Weights of a small transformer language model.
Size: 10 layers, width 448, 7 heads of 64, MLP 1792 tanh GELU, vocabulary 16384, 31.9M parameters.
Each number is 128 + 32 x the weight over its row's rms, rounded and kept within 0 to 255. Layers, rows and columns count from 0. Numbers have three digits each. The size before them is the row's rms in percent of the matrix's.

# layer 2 attention query, 448x448, rms 0.0387, rows 303-319, columns 112-223
109:070166159089139196125180161167135127129114117090142157128125185096101102058111175051137135117191161128094153179110087176161123104070177148116162091128121162111097194139156084157103141126154148107133127128118135181113157155121180157109090116121161165140101113138124126179138138106102100142155137104094128124151119187137109166097150157105
118:107099162167153109107165126088127166164105115129092126138126141088144131172168119151128159117081088166106113140156143142133157122126135117157063151150111130121101139120130127131170148094124159104111171143094122106091122033166138106156086154207132144117150169178108083178143087117172105107128140150107110113098123202065116195174087144108
101:121122156166142133080149139089118137154131114130126159119132083106098109120127148107147176135159150191088175154109138116111112130106138156161047145115074141142065125139114137122140132083154166137109134192118130088107133104164189110099099083181120094126112178136134106219142096129185115143216122119109127107116099202096152213179134150132
113:093117124154104158138157149121182106121102156168132100141125131112141153157143126199105111178155096155078146142084141117102151089105134131121063164124079122097150136117140111173098119063111144106051091129099122111097176094141128127118129157191123099162134129204132079203104130150173121193104156138096093131103133173116092207130072104092
113:136092123170102116115093084165073139195128108129078172158149106143118157165176071103134152148092108088084091085131196095104135144198145194097090150103143156164094110111100135121193120130105133159123192103131116047210062072135101125122078131125133151103157117129132150141157106119194109057125138192138108098149140108086099105120131148099
098:164152126132120109092099125128089182170115121116097159130095153151101128099095135070176141107101124100157117094164112175123123190145129134103177119140205138150098130139132088103136142171135084100215173100162128147204090172099108136156103101077138176109136110083121160057144148131108106091087132142170161111197151082146120058121167154129
105:065098167169113140145134143119128091097110131173118130159125116127142108120074108194160151151154164181109137155085088174084132114118119150180125080127086089086156067109148092111122058067183171143079110123147111135116179122125192121093150131166090098202146145159118180163119086134167148151126125117113152103145096110147153128152128142156
100:180129136104120092193128107093128152126138129131104105150125077111114108159102035186117125150057036147174098098144167095105154159185091115111176177150172158118188121137142130093132136157123119118143090081126132135140111143108034109180146126115071170095151116122142119074124154089070135092073112162158143161103114096087099041073129097140
134:092122138090111155117137125130123134176134105128172160176132113151100121066115180058171090108150180168112089128072062154086144096114150161147128196135098105141088167066107077148116152098165153135125164075114142047128173115173204140106078098071127120113145138139127188172097131171180106153168134110150117115181118136144175179128175192066
111:173109130081125083130115134138161105101145111131111134077128114137142145149114114158107117147118143086205117095106129061149116154164057106134091189121110133161168106173131161103129111172093109146143112159139116144116088172088072113136165144106130090082133164085145100088138191134092175157129080094167149149075149129099125082127097130157
104:146174080115167102108126145167120098133113097094129095078117154135126123112108106156175105102114133077153131127130125130180101152166107110096188106103204149144147136158126132138139108213114088146170145115138142164129060155110076136149164153122112157100129109109120124030147139111065104095118127126142141141119179112159116036119128145172
106:139166094095140105084116135120113176157103138095137141098105131152079122098074178064147140067145167109135129120197125171196116157139109108117161090127202166158087138161136113083125149187159116123192163125159151168149114166132122126116124091112168148106096101085119160089135160140104092072125104110170171141152116089173141066144196142141
122:105139127155108130164163125097174123100106149174136067116118092121172148179145091210111143152113051159125130172116177110146154142127074103149099146136102118073174147155138143141143110111146169106086088129101109160055168109153110108131155156228084080150118137185107047161132108148124151135083122126131142175074102161106102178150067081123
124:119145121134102099151172114112131151134097160120073029082135120082160108170162113175155147144130050129124175156139142168149107131105104118151130112167147139127167111174128112144106118114116169090080071142158134164113171107108113115148170131227123110109106136175093104156153151174135137093120150125111147149042144163141145174160050098215
115:148107164133087129137171149061140170129125149151136123160133108130134142154165125116088160144128085182113142158127164108113169119069169134109056142138054123122106163125113146107111152066132143124061112159103124091108162066154161084111130104150118093131112167153131070215128109145193116133142167160099092139100107154095134225134099100099
111:154168104114130115158118096097157127068131153137164122181158113137098104095072145123104109117099140148150069125143098090105150173167111080142171136125152112126139082085133115084107146167137114101168101104134164150144126161149084140137118099060099155138155084066158196074083141107073146116089103105178131153141093075144173053104181141119
110:114120137102140159115160135096150142148143091111099115118106119111136170137151142090103107113124112144102152161118118086157157086090116128155022134120124143175048172142105111107132176121090149088106150156078103118077106075178158112146129143173161134101140130161123065192184155116131071149205142129094104101107195214094092238155106152125
# layer 2 attention key, 448x448, rms 0.0355, rows 303-319, columns 112-223
111:086164115152126152126176133130116119119145139141046142081117149163135140150135122120105131163137089089095180104148149144137099079118152172149145142133158156083161119143166153141136143125046122146143159182124142128122140144124180192139137103187113149122138148187092140161140120126157095065131174102148134168132114072139120161121131144161
109:090092126134099215116131118158052174123126131145099129121144162119145096085101079167151133156128143114148152111116198179138036163162118153139159066157141133115166083098202163169174159153041096176180173141180082180124123085082125182110089124189133129121150106134123083086179108164134150131096136100206110101115124142126049154127094112107
120:100104072094117160090141115164130119120129127126117118096112204125144154162185134143183140119131133101104114168118171132104040149136131182112109161111139218099147104111129139176143154133038101138158148097151130163105105123108153156099139109170151166154122164182130050122138104176137168135068099119189158097080113124138091118083143114139
102:165101098090124139153124143143135137133151126155118152116161140171148082150159115101158126157101122159115111101105159094117098155132134125110112096111128119126145131148150176078132101151076089133146128138108149133092135105086118107122152118134141060144159152113098037086208148193147228120126109155213150135098136055124092167124099095074
106:160077190105142123103160100131034186118102140124172123107128103100159154024103112142092135106125171126150085188150106074105091147103084139120156128140130105188104180091097132138115149124197113121162098081139105148110084101086092145095064108157112181147105097114142135142111151118117099131078117116100160089112148228115115139112131132127
095:109153158145116116137161096122076162107100128117148102155123135089122169095074136156092109148125149130131121147130117151124167107080086149127159111173116105162124110141119124183122140103185186164138120116133101145132135135137133164142069139140123193111119090115185192165062150082094029136091128105062106102163095181115188096137161135184
093:131084108106115135173132139143146102133175100126140131144126140151134060157212174094160105062117135140145096117151119089140155182118170066144092144110155129092126151178113156079141108123093087065138156153080144111097132136109108092153140089147136047131105146146130079093156086153102185136178069167118148108080088073109145145141089145103
110:161154146104120095111117104094166145121112121153142101160120142103097109120124146114094111083116114184143092120105087139110162163133101096150093154143104076171114130167123099104148142108197139110089087105146093138151128142145105044117154171039111063137099125095132111113131129100083109172150115143104124080139129130095147151115103113078
125:150133129081120125141135135112153074117150093100126111128121152153175135162166128105169136100096132130122101166102127128098093068051141181142174138170097106131100111078138143156119171109090119057087119140150108113090121092148156140172116090181118109142161154162108174191155164103165131128164131088143129137149146074083146151125160125133
114:093143138124151115104086135115187135165156107115186122150150158118128139121100138143116168112143105125095111116128104123161177103146107099127085114068106150163101098135076127125138114111148169134110093104107152105141115155131100089096105218034128156133111156064168120120068108137130133174112126186085088103123145138122120086087136157149
094:108137158166133150104166156130134151134142147137171130154164140110099161083091141129094170190112111109113171114117136145167151100116128151136128101142089156131136126116082111164103143120202166135113096173132146152167144128137147130141073180147079221101136120115153187179034123080118073115102143094094091117185120177123162118180148127128
098:091144158179137132091148156122102145104100126110122087106121113089124179117095154137109128131148111130108160123155135156124159123093104144161133170159130135135153120095098112196120132115156147144130130158145122155150117128151116186138097142139105192130100108148176188208044099064108050119095170115042114116181106179145180079139148153155
098:129106085098092173120102152147140124101129116140104165131154130120094100152166151138171147120112115127136122094131170138161128138171165107110110116093133140117159154145161158068117115159062100148173131141121122120130143123121124096102163126115157045131165133148111020077175120189107219150108123154189108123104127071115066159138092103082
113:111120095131142140108141149126107146161118125136142126152123132093103081141121129132153125192098153167145084116166177135182083138173134072121110057131102150104135158147091172071105120148034067155197173158118132159124095133091112129115082155128163100138127112092127033063177122139122215132111180142165138121081115109135062139148131076087
100:152087071093111112111098094125098113111096116173115122112128175124150084180125093131170114118147146172128081122130166121114094139146110122087116131142161144112170098158164120112132124171067109130155139089127105150107110127114126121090142120112111067150156160152117045049203117194121195104122093105208145085068129114131075166115102119128
116:127129127133111090139112102100178090088147112126115117164112104114093148134156146092145126023117134161150131098120110147087160125128103096166100195097125071145115090135135118149133137070218137105107119137111111090124164142168145065157150142074145078130159151118107208133147146068139091161167102146038083120153138125119183115097145149122
122:097128107132137142093159131147079131084106158125112128100147214149141150106112111154149147206116121104134158165114176161121074109107129187109147067153108157089143091085161114146113155155063098176133129133173111176148118110102121189076129118195091219140133131179114065156141092143147150107093156108181129145099152124171096116109131089166
# layer 2 attention value, 448x448, rms 0.0363, rows 256-301, columns 112-223
102:134148149055129117154085152098040098121146085139088116146101140121142128177094090156142143122157068103164140131132153157155183141115155159152138073131156062084114120196168099142126121096195111093141185104191106113139076113115097148104099122151116107137110087136074084101153125148126114135065165177161146132113120114137127139096215086147
099:158157214083132124119149075126036104158099126118123146080130139093083113139048109034103108144135128080113163161133101120150167147071106139130132129140116028165137141134145091188141142037203108109149136119178112148157174146126115127133174125133102122081134109106087134145100198094164122129130155106115166110098139149123173152104140154168
098:146103179105134120126155093191131177133090111143107170066144103146164118065147134084131109135134159084148165136139121169097122166114103171111121159177109043123150069186177138096101121135085113223128119116179172168173183136155178120134195085176143124135146170122156211105111150146136125088167110070115078133136128115134096122127040117127
084:168061095164153149077028080099079131150097101170172119141138182184124094111113106137131118106151099098192114127129151119153078188157180134128111160073155198133133073113146129123146143110153087094133110133086090140153118079155163140150093122071121066117095111132139109157118075164180162157130099158103087156111139072136074104142133154066
082:132089186082103139168179138112098095093116209090087131172124176183111132164112073128131114126111110150141138128137116104112113089163128135175106148174149073159104182126101114137072096189121111138101088080077146075161059145129118111125149153116129145144145149107120122094139116173104113116130177099149195121142121132116142116100154093154
095:155160126119111136078159113131105077107159137136180088113134121222125123142091038140132156145126093142145129096162160115152198126097140148090200131107156095094105162113138194114112115159191152142099155100071154122138124139152114136135084129094133196106161127159157142106131130142084123132100118099092164136129150130137199126081163063053
075:124044126094108146176160129150106157111149151120126143210141172182170091118162087111179097105119167089083140095106162174137088141049139129151152151068109117080106136095078164142104136163081131119121105104078102124081122127115055151141142148088157074175126178128107186134088138131167157120151090099076039117069121097130067106113119160107
084:158114081157113137182144103181112135054067172091106104228114149134093134201138112131125096126161107093185124122125139127153064198120184074157168118097134101123124116143173093132169116129134076174118189126152070115149102087103126111149153135157133076104087112114139097125134059087135119177142134207139130113063104066140150094163128099119
108:116131126141112124078134143027129136125121153180118141131121150138123154119099095134122176121151070172155122108147188151107124134097105167101172124152132147081132124107132120031118094170213119094116139064107088114153093132078092132118103096124135172172148128151109144121049048146103113063078115127119107157175120129096122172094185091126
089:182085107121097139129100013185118142064057079172140157178125109133153117116127145163094104121155103095127130146125167132109058141191161175068100136135155125128146087174104103072137143067203169183152105076213140159178137099128151121132104108167123088099115137122134122133119053144136127085114097142171120116140151100134072093116133145110
098:156115097124137149068106097194131129167099087082110157133108104082062106118135183184162119124150154058154109177114109127137108170128129131063164110107119148094118132158100080127083145161161156104137120128107097129116133067139197139114120120118135149131099158121061098127089171075159163132141095104131111121139146146160089117142089208113
078:093111155081105105166139146133117161143098091156142152129114177153209114110118125056146086127164163134116120131110126112112182108097140131093151144014112150158096116087120175149143133112150086183137156080159164168115162098186062123127141138098140099136145107097065140143137101149164121134137112135115097162098107027141074061072129074121
083:092135122142108127070083137106164131138199156186144166182126155159092116116148212088119106123121155118080076127105141131138062155151197085126175181069110227129111139082085145163133140123103151087117069153030145085081127146134061107140108120121130113104134119128066113142129110127114117128126136154107130128129105051107044152128136153095
091:148131194102134124072087108165117146155120110083177108051130100134103105159060145087098099146150149085110122133119141068138150121110133104108107118070107149155114129088113078102126124068126077154127118112201112141161171109157143149139112163141112046067155103089076110124100159159114129170115151115130100123102150134094093116128135093151
077:190184117086127143116125078186076100101172059155174137146104104151073153180117214141088133137122119139144093142135145076161123152132160126122128117118097124137142107157111067157168101047153128122140181150177116164131110109082118169151168144103107083136112128157151097118122101073127168174124104167185167138129166092140160105141156158113
091:113144073126114127045136128047133129131139145140145133168133146130081154132098100106119141118123075157159096103114203145145166136080125144054166160092156204113126142101074127055164143114106117095137136100140146134137064168138065137153075130063120120174189109157141100130087136083107150091112133090143108157158097059069020113151133085080
095:069129162112130145116110126148061143146137147150163142115138160172133112160128144088156118142114145099101149156147116206147173168064154169062181099120138059099131102105168163208135113062206088114119108126081107153156226096135132123112162136123120198126102137145112117141109075126153129142107150096089094161112134139195213112120142130142
102:162177195083115125115167157197171061152106110078160112101138115106147102125089171094144115127106172095106148134132077079153143145059111173171115056158123027124138151155158075161106143089109140092101156173151179140112225153146130148103197160141122180120153134129150153118101231086173130138147121123132164103139148181083136123134053187094
098:131141178073157122127180085148122143143107172115141112142103085137170170153105067139127119123145115139139167093135152122096092108183154169151094129158134094152121157137140134142106090104127160130110089079086148099150089134149147132120147102152099200109104134087165219103121124209132154103100147116146228112158097163137207149127112134187
098:172138037175138128155122206130144080077152141136113090169110134081082145175176070222131165114150127146121139133135172110126130126123133112122138148097126183088164152147136169096102094116113130103124124175111099104128125132064157108108153165104136174178157168127146156136093115067135142136117110096120127107183145103126155131160148104143
072:134090132073122120181143196081116197113158132101117094211147166128149092109182103148174117139114151157095146088107171171089109103105082085160145137113093127103125099119056159096068133184057117098120078074071103118107064132135084127120107161114100099145155139110105153120094134158105142113179115129146097130122133143125091122128142105107
105:148117117203118125061110145144117095135131113090168172077131107174046111165124088183092178121186126084102138125137100090146209153120125134055133124101129110138124151180119168129124122129116152160112086147117153132157148077160183143140140159116107177168101141114090130100067186059119126127088110092090126104120131154094104094132125129097
095:061127038100126113142152171143131148143133139136141166092124105071142159174143203095128140143138139111136113137136171153096131141139149137101111172057142255119124116100164150145124153135064063136147118181152116132081182135074120138118161106127142097195162101162161123133209107120119148180124131135120097123130123121121103119152140138143
093:104115101141132122129066131062169105075153107172042108124124155072132164163158139193113126130121082169156118155140168144093165143141095144124136141154134165111165150147120156139113127152077131156123098119113094114115114173072129117141116115096152093202141157128174147111131175088104138093117115099157104125203113085044067126133158113095
083:075126091161125146062137082108152213104171155131134181123111142173052140125142117032078177122175085166140085132120142112123090156107121112086129132166102213200147135180153115093187109133125170102125151136131155174142127189118120103128084126129140193115112094137168119133077047069101129101134135110150133106140132143104137162140122127138
086:148109117114151111125222103080090125128126113132132141134112096058132125120132152119106113129118120088118135163123142115151067136053145128157199100117108124125121123139116136075109185081221137102106173141220157196103172117103125133121153104173146139134108133152082101110154118184157106121124093135132107150136165145161089159096133174101
089:161115190150151154133159075081072143145115115154153162191132118129163104089120111105084109141131120072135108145102190098107048185094137115124159094073104214167124134118108135078143142035156090103131155139188121131167167113167092119138133125122154104089130093111087123116124073072136113104138134144119139147111143096158080075124137089138
081:115141177094100102125129065098135160094167121186154177193103121165132122092197178104110063122093128163097110129102163112124022102134129091056156160130150222156106096085040153190109140047121093094128099134114118135116159140144077104142093136099150015093102115097166173146164131053131151077143128160081104118142126084152095111116139125119
086:156146157159152142187118109129137109125122071142181153118121101108137120109136192121117143129120145152121101163094125086121086122129154130158099086125090216155155129123177120140153155087086159121125161173234135205064217123100170158133134131183125062098093086118170141128193131042144142157148116139167110142129161106144095110131122102107
078:076102074086145125140162173103107122110197150140106102100109179066123104164141169080132170120139131101137091124108162177124086153130157094136219130065104184064119148093110104159134174100119089088120114166103111119119134153106078129133100145139127135192151075168096120140101126138056116116097148121122153145160098142065105173140149175147
089:139121068160124130068109065156126204141179094203146188162126138210124166160137163111123157129153095083138130125115190140124132164136148109046122138110139126182130108187172129137157142076115107143120166119155091141139141125155127123129187138115109093141104137119176137137111095042162158141113133105148088144126122118179101109128119149179
079:124085057145125140147162132085172172143151132140199143093121176161114161085124135070138081134105125176119132101098135157090127140117116096118053193054149197108142142070126138081107123134059120151118053132107178110086104127109096126142110069145118122101117109122138230142141108167088112094139116142119097141133140082115131150116123089131
086:094101165148141089138108208181183177122177170118169148085127131102099125117128117145138117137095183137080128095128118085129147102145064096105112075124123164181142134132114160123111111141037174128128133181124104131098165133161150122111160129137117101143098163102159123123155132072101114106133125110109092102129091158132157147198091113140
081:128167128160129148069096170163163085070129175055128099096122104118100119167104113202091186144173145188162095127163130095139209128159158130143137102178112138132118140193135121138140107123148133151159121181171185129120064108150212112113133121122135135127138110108188044141131095092083115194094157143151174106153163112132191166130140075125
098:147113124125124161096168107072127169116179065177105214071135121117139190095144125133151161137125130138119135153101157129106126130109119108130112172173102178189111113150139154068112128124129142134130118161120108152162134146087154118135059113156136084101112152120161150130128094155172098092116082104123099125159119153102052148065166167077
100:215123105174114157112159117108131052107145126086199123125118145183110103174070118165112119133131160149127076078144093116122144111112118084169114138132128077063138134117121090062089121192166074136129155126126181130101126081155141150137093072172146138041118112135090149132139131154071105136123121157089155141129126136076182132101156119120
092:110106103156159113138166171050094207119130109144078173136115135134165145113125046095149151131115102136141094115131208132109143129127119128164134173097119210149127116028104123056165091111172069125142134124118139128121106139085027112122133082134133156150148092160120158131159060105114148107112138136144127134160133164100138135111149113137
092:104110155093143143077200144078141128108132110137156100071132132149173160159105118100170113147097112121075140089109159145114133131092172171191073094088139136076127121205161078103133136117102119133135164178182091164099167121145123136086137137191133106138167099140085104112150141076079092124104141082134110155110122189105126155090082112167
083:093054170105099108199150128174150130139117102115072149158144071108206080087171150178126095132075170095103200124093100175105104152123158167103144063128121122141116088133155165168086156146092136114118114103101131157145205158155110125157121127122113132158112196102105142138176123157196097122179103118096116112096114109176072130132082185126
088:133145164076118104131154091149135112166106122065082096116119090115091138141070120119146137127156136091156140121096125116123143102123094138202055184113116095116107163092129080130116145205141104159122115105082129099098078122089146148131090120146114123084166133122087144125126187179155118138156092121163128151128144168099109130102073186143
088:089135116110106115136104148196105097106141096117094149105117022073116118108150191125132148123114174085170166161138144140153136206119163220083187097105131086081124144148145130203133142102140137178145166176233177143092173116117133153100182128128139101159120140106161091153129135081190141166106126114158120126080134130145099086132129128180
084:129173071106141140141130131119145082090159104136208103186097152140097148168117097112093153134185093134134133109137138106151162092157139081164054157106098174160139126154106086076124083093079139086144109143139100112103077109124160130139168181127149044110120132130228173115095097093116161160103135094159141137119115091129167118165177097190
095:110130164145113121047087120046107153128124195123165086138143163135095087138078134094117118111096100125111117089113157141153105154093162124113122160090162147095125133128117181139127108178135088118119100114128166121152105156157106124131102170157136134101131107150099138112107093153119116120145140100089141171097115096101065093143118051094
084:087079138169142150084089175102110133140147091090131164068129114039078121085123099158127154116091121101160142176101139092159151164122073109128135065199108111172122155184137201104127157146138127143103154144164143152155063112129161134134130126150128154130091125143127121131052146120143112121124129103124156110146172187132060106081125139155
098:142109122114123136136194143099123114126136197115081141161116162199147167163170089124142154117102092147147133073114142114097113076175131134124141127116120107132142166123132136113063121176114145112102114120068114084119060145128129113103090089100161176127152129119138150116152106187144114132105177129156163106128141154117138146057118144113
093:130125187193131137196107083042163131165062163146108143141118119139192143100157121143114076125105115175137130126137117131086076115143133164153135114208163141142122136110149155138124159130208217068129104130148171150135131152160127149102109118132115166096135129152083102135174160153163089093163159149146192117144116085126140190108181154099
# layer 2 attention output (transposed), 448x448, rms 0.0331, rows 256-300, columns 112-223
111:112121111125118106138103099132160161091144143132132132119110117143102059127111131118193105122108148195166065158125115161090066124146133104119219186163169145105098177190120147110162096112126177118131109151121141170082141123112161119140140142168128118181125112090166154113115091113157164085114110090155118134104156147147200152153099142113
112:115098086124195124080117116127131116049194130103140125126134134099151136164116117163144123091137131119127102131139135142092124135142137159180157105144162154077079121113189107110160102140121164177095133086135172121113182110121126159193097130126089091089141063203129135152132116146152178086162103105149128098121122144106080128100110079144
113:187161081102154110093121159124106060095151118098127098130023146062056156158092113118088158145150111094084105124134181085153150147131129144115114109078104150118060141108111176171181117112149136136118149138148102070135085101156092127158076123062106124044143130149106081103126208167107117065121150146129122084116140107075118108076157113167
096:158165166080171108167221137146108123096173122083183116136154111114065136133132151118182091121132137121148137151123124164105087159170102112146178158170113140120082214140178146140167157110100142189062178121120164139146147097077026154104078116166177132155127127132113140148079134093125149120217153069195133107143173170123115131095114167137
107:112107098163096138113120144110137162141080142157100150176109110191123046130168161122113141111128142145099075141145163152141124122054104123110135150111178183134084112158101198132120108145117114111172130163129103172114105129151202147084181085138117103214125164093116188128144143081160144162160076091173105093099131050122154110143144125109
119:130058179134115127157110187116141171122100131112127159189085146196125117099187195132106118126119161158135102119121094140154114156118126113137087145172166144166116147175081135107082155162112136101158104129119147175123074146093142166107111129110146126185142161087099192114150113045142095140128122101185102160150114057184130128172141141093
083:155184147142158092133138151135106094106151095074142118131081120078120137126146150104080149251085136104118081168129180142194097146121096146100144107145144168150138174103134128110176129148129131171126155148150128090155119138106047167156090120125147139092159147171102103051104155066080102153118176118138088061146157126129142138096156160126
094:099140145111166085126171145095113084135140071082155133124125126102043094131140152141147110158091097085157117151115167113148089077151035138106182138155126169093089178156118130135139131119106114164085128153082114121131152119083034164148127072159210129122100190150115084139098157138109152083181152107207113136158149173080087174133130120163
130:086080116137095102172126101164165150173124161148115148143089089175109101100141159110163090112165195180123110146099080184133117143170200129151160163144147127150137147194121148145113145089096134088177144168178150168095146144122185115082170149126105106183107121059159162099144103111142115151118173126116155138082141113164170102190114131073
110:177138108063145114131158153107102121092165134083151120128042138106035129130100106108174122105120129111158114111112161127122123149134120112124159169110075120094057125152137200150179132091108118109067180142119111097123097103139094089137081091134161143090133153068141117117118216137123153031139159086198133136110149155087087131120138101156
102:160159183102179106196102118117092140092174167053173145101203167124123159101148070093142110226121111120143151082143117135141153111169095166123107096132070074117150160114182082106147157149153209147090141089135142089134136117048098153197119162173179135103125131170136115097142105144071127116129179175139158103139159170122106146131144114134
088:154134118130189080104139125123104103081166110131139078105046083088090130140109138172144173184105152098119139195136179160147082163141109109127156130185139142082111151138122153123185116095135117120094147186151147091120120090139053104173080113101157106060135121189142118080094205116105149079072155082140090072138133166113160168131116128160
083:161152191132120121155164149110120117187089091113094125112169121109182150149122085130131149217105123075115181134169105118132112126088076134087121109118104055137235109070120112095146126120134072139099155129077072067131138158163066126187097124153155157062122141109152079112133165147086148143124161147129122116153127184109093165116128140161
101:150119115125196120092142099120110118057166132114150131107020107080102150135120099210148140134126120118182130129162144146086125125115100107177148130160143113047095114127206131102173142112133129129061121117129170112121132117135103082189098152116153126082129092176122131109142159142161109093077125082140118119115117141101102182109122116149
086:099100127091131159119145126140158142101137126116188107085117102130077083137084093168208085122109119127204170098077094102071115146179104088170147157152051109077147114172166132139123138096115140149085118100121131138093134103141126107152146107187124150094091111064129131146126114165143155112126126082168137231126130185128083137144093114139
098:113085141139081124143130103161133165138100143197140108103087088160184100095136139160188125139153210152130129153109111215115105163121154087142122148157136120132184121153166166105092162077106123074174120175151175145093120144134230060084173127149122125180092108051135142086130089127133102178082119076096141142105110125182188132125113143107
108:120129153135166095166161099144138132148189113092123137111255129071111192130105129125145118142147115151112104161128120130117066141228166154157160117154162150125161144129152077122155137130096160180110149113159201128140162120066067181149076152100132094140109086202125134148087072113128158125191139171143134147144158154138099111157095156107
116:142108128129171119081076130114149094041154093114149128086160131083155139148100117171081146190101112077138135099133125106161192126109114137142106084136109142107151116061129101090127140148175147174133083094103123110104146134167116192203110166141087128043138103167090104163160087147119129112135096150092111116157095114157105144135142097133
112:140132116116144142139067178129139145081114146126072129199077140158114059131173189086106124095127140150083092136163130147156128111087136132104117147136138175170088128157095160156134101147156134104142151162183081163129084112125151114114194088102102086190099151128088153079146148062162107145165117160153094117086136079100163084152182137107
118:073126162145098122154111098174149159176121133126114148123233112167138114079156179113112114094140177154149117084101076127141116103119133119132108111186126157169135137165108087126084157154130143096186082140160157189111130148083131133087186147128123124190107139111130164143124053126122089165179120166081128182122118110154181098181140116085
080:162160112160140117103160149130108096160133133116135156128000130095144143134130139094085170250103115135114074142121148142172131142100100141097128132091147145165113131122129132115191112132117107150148172141148128094158115137141073128124134097106131137089157154179119105034130164111092081165022186110130116049115160107118156116089149163128
120:162087176080131173130180121143096156126125163096201119137093146157099159094157107140146144185151161125110154089173091141120150174104182072172089112154105073095148093070140140085123159140107145099142125088151204074121093125053158136125101185116172143156137148085127171077178109110110101052127095076153170164156132089152085159127134143115
111:090177175182127135146108098152141136174120083146126120103173097092153133107157121144113140098144133160174162135130088118130095077144107139129118100163134117157176144127142041110095150103155140102130087146133123169114128157112083080138132168129138141124133101159134102133099065143101078177103151203056111184135125176157181151143108169144
104:140123098134083154149114126169130150163085124164136110128159124147199102092126121123116163098147181122148112104136115162147117165086172096119089085115104153136144113142106114138105127077110140060183112188170125164099087156129192060079176153130088152161128116092127119148102078143089082161094156126052141185097090109158213089098139133123
101:114092112144065156137135105131134127206074148219135121107138110138155125135117099131192114033156141174133182117094095163093139134151178086144141170104101081121168067101136187150078120077077091101168126132148167127108128150148233076083168128145121129160087126045146123157141114185154130178119102109095184191077094133139104116137112120122
098:064102118108099111140065077158167126116147117109140147108166145133071094122073106118204107116121108170147150105051105129119163143228189164150159165136075094100098160160159109140142135102129163148129121116163143112118160133143113139143146152145102096098102101054200134154121103148148196099162124131128154147120154154143123116170071086109
106:081098083100139097117151086167125110102163128157152111086131121103071103140061110161221132111145132158159161140085127164091135142171139098167180150144091126069114116135199140138138121061131130154090126134167175088121177108153090073114134141138126111104076100092168146147090153168173186114134115080145146141122133187103108120131097100136
083:174158118118160131122138162151109099119138129148100108098157158104177109142041092155165195176119109091135173144140153155080113144085085104160137109109075095109211084118159115135159052086127114139078157157121098089103154104174106046151151105132085130077125082164125090131080173179105165172096148126099122157108112165071117116068150140199
091:114123089112120171061101126142130104071125097174128090092160118107143139129043114166169133069086090089203183075072117076077163119126136077184114111114053101090134094124140131127111100104154100121119095100107124093136140122199099100157097148121100168065108120125139095202118123186154140136109076119099152197142096162128083108097107105172
095:083159191162083071170107087121143148213085085115072155150169101137171097126179107131127098138109170156138116154099091126151077076149086159080120143153168106161193145128112081092090154129135088142153113135097086181105149182116109136141158102179158142116110156061160082123149074107124124152136171175110098126124130162159171167164117118097
101:114176125106126159162166120152103088157126106134150117075124098075070159131109081135180104070162134150145174134125132113086059122167147080153175146119106111095184093096174133146158107065074101167073127166167138106136149123093150078138102130143123170107093118099107088129091150201116128124137153145083142195122131182098108118094117143166
088:142183148144124126134101168126130127168075110158066122160025103122164117180154161131123176144122122143088108159148125131171118110100125101084119150131115129192174116116066152141126124118171066065141147158115062137136091153171106076089120087083134131128149151117134104068139173094115081204059139172124082117121114109144184172100149188115
094:131116113147117160084148121130108114168126142164116164115132160121131172140112112125061202114175094089083183089144131134118185099053138098143081080090106081134140030075116118128098118127156118083156100115155166085146116121137158092093165192083091107135118122170089140133142161178138055169086099156056164142119123075111116116102171128154
096:104080133127069193126156124106146154161074113170151162139133118192095121111144129149139097099128112111126167098141105096084130119093120108146104148129146093131131087145097140129079155132095114092134090097072143144107104133100209120091165136169154129225100168047107172167176109162162109092151064091168153195146105095128086136169095125127
107:125138095137124182133111166176157147167136160134135100141057097158085110140107115092182128084115108184120170088123072115110138172147212161156139142105053107099144131092146151161171112090120166130147159106232138090136088132155151079094156159073089140117131094012147158100126202125149140125143093114104133153087156108178145074136106113116
114:125082153089123129106117174120137156105136187115127143193055136195070119101162185147158105188114115098156097103131133115111162107111092118129095137135142138116144145205073174108097146182151150082104122082059127130111088113123147170116105125132161135191128199077123168113162147046167141089125092088215137129159131065158117168164125129103
108:053120103155081106151120086173163147206105139181117117140134076157130109123145168115164094107152154185124139164073096156135075118183159125124168152143150132147163161177135102129092130110095131131152118166161139171126185162122157117071177121112126102173098113072152135125112096133162110198132148145106123183102108120170192116171083151092
098:083149096121119116110072123178113105089111110142096134088038082049114112146101118123121157121140141139200065124135131113109133080120145131116146124142144115086168098155145133124150105117160138119130102127139157123072142159150143087174082164123078138090136130096162108084141094158146125095073132149083103135131117098147168194103135133117
095:182181139133169104125120133126105105111176100084139112118201171066124161126114109086063158245084100116114098146153180105178126109144097175118135080108128149143144154075133083125190120151151149146137146123152121075143117135125031180172088164091145145066152119235123093101123153126057161140143185169106114062133142150110142119114145135149
105:155171126157155124131119205095100146080102113082107123161042128116172117158193124122046125146072104116108077136176147112166116126061099182083134120100164138149083152105128123115171125174143139153136151127124070119157109147131068157186096107147138136108176147168104106063158177061096090154079150127155083042108134124126157156098175125142
099:129143130085166114135098114103134111112144075082177100069140176063103166131088077122108133255100085079117172122166086076151125120145108159153133087149112114117156147093131041096136125109161193152092107123113114086128151126122041133204100165129142150036117117190145080106126141189063093048085151190105132156182127195117093148126096159159
100:105107102114110195091124141151144155142112151191121128135057095169113090138138163145179121061134135155162148100115093123086153134103117046146121181164107124117123106181099198131122108114129094079142116135158133173129077102148201079076174111130119160184085158062109175124127143136156061137117067106121152187113115129126158119134135142129
087:142073159100121082124199096103081104112163106179128135148065144143127148124140161180170117156175173096125124203191150230101136132122052170161142144147202104094112156146159149083111166099084119104093152125068166128092130127136162106135085128125194109177156102141143118158128143136115104155113128070157116061150109128109088179074085162153
096:090070066127085160116107088142151119163100186150151131121093167186134121084111113120121132094159119133109170093116104123115187144134181154174125116090104113103053127120140114121094138134099187108185094094164187111139141141122221113076183169123116115154134143070175179149129129175135097095090100108091175149113107079144127091165108089093
121:092146134160098153160119170108133168163052128129095164164082111161134088143166163077106105132123133148073105154176127133156113106076134169091116169136171150181150109136085142135130112174122120144171157146102069154127124145143158164118161077146128120182126182079130148094148146076133132153145111147170100100139143084121151138158144157115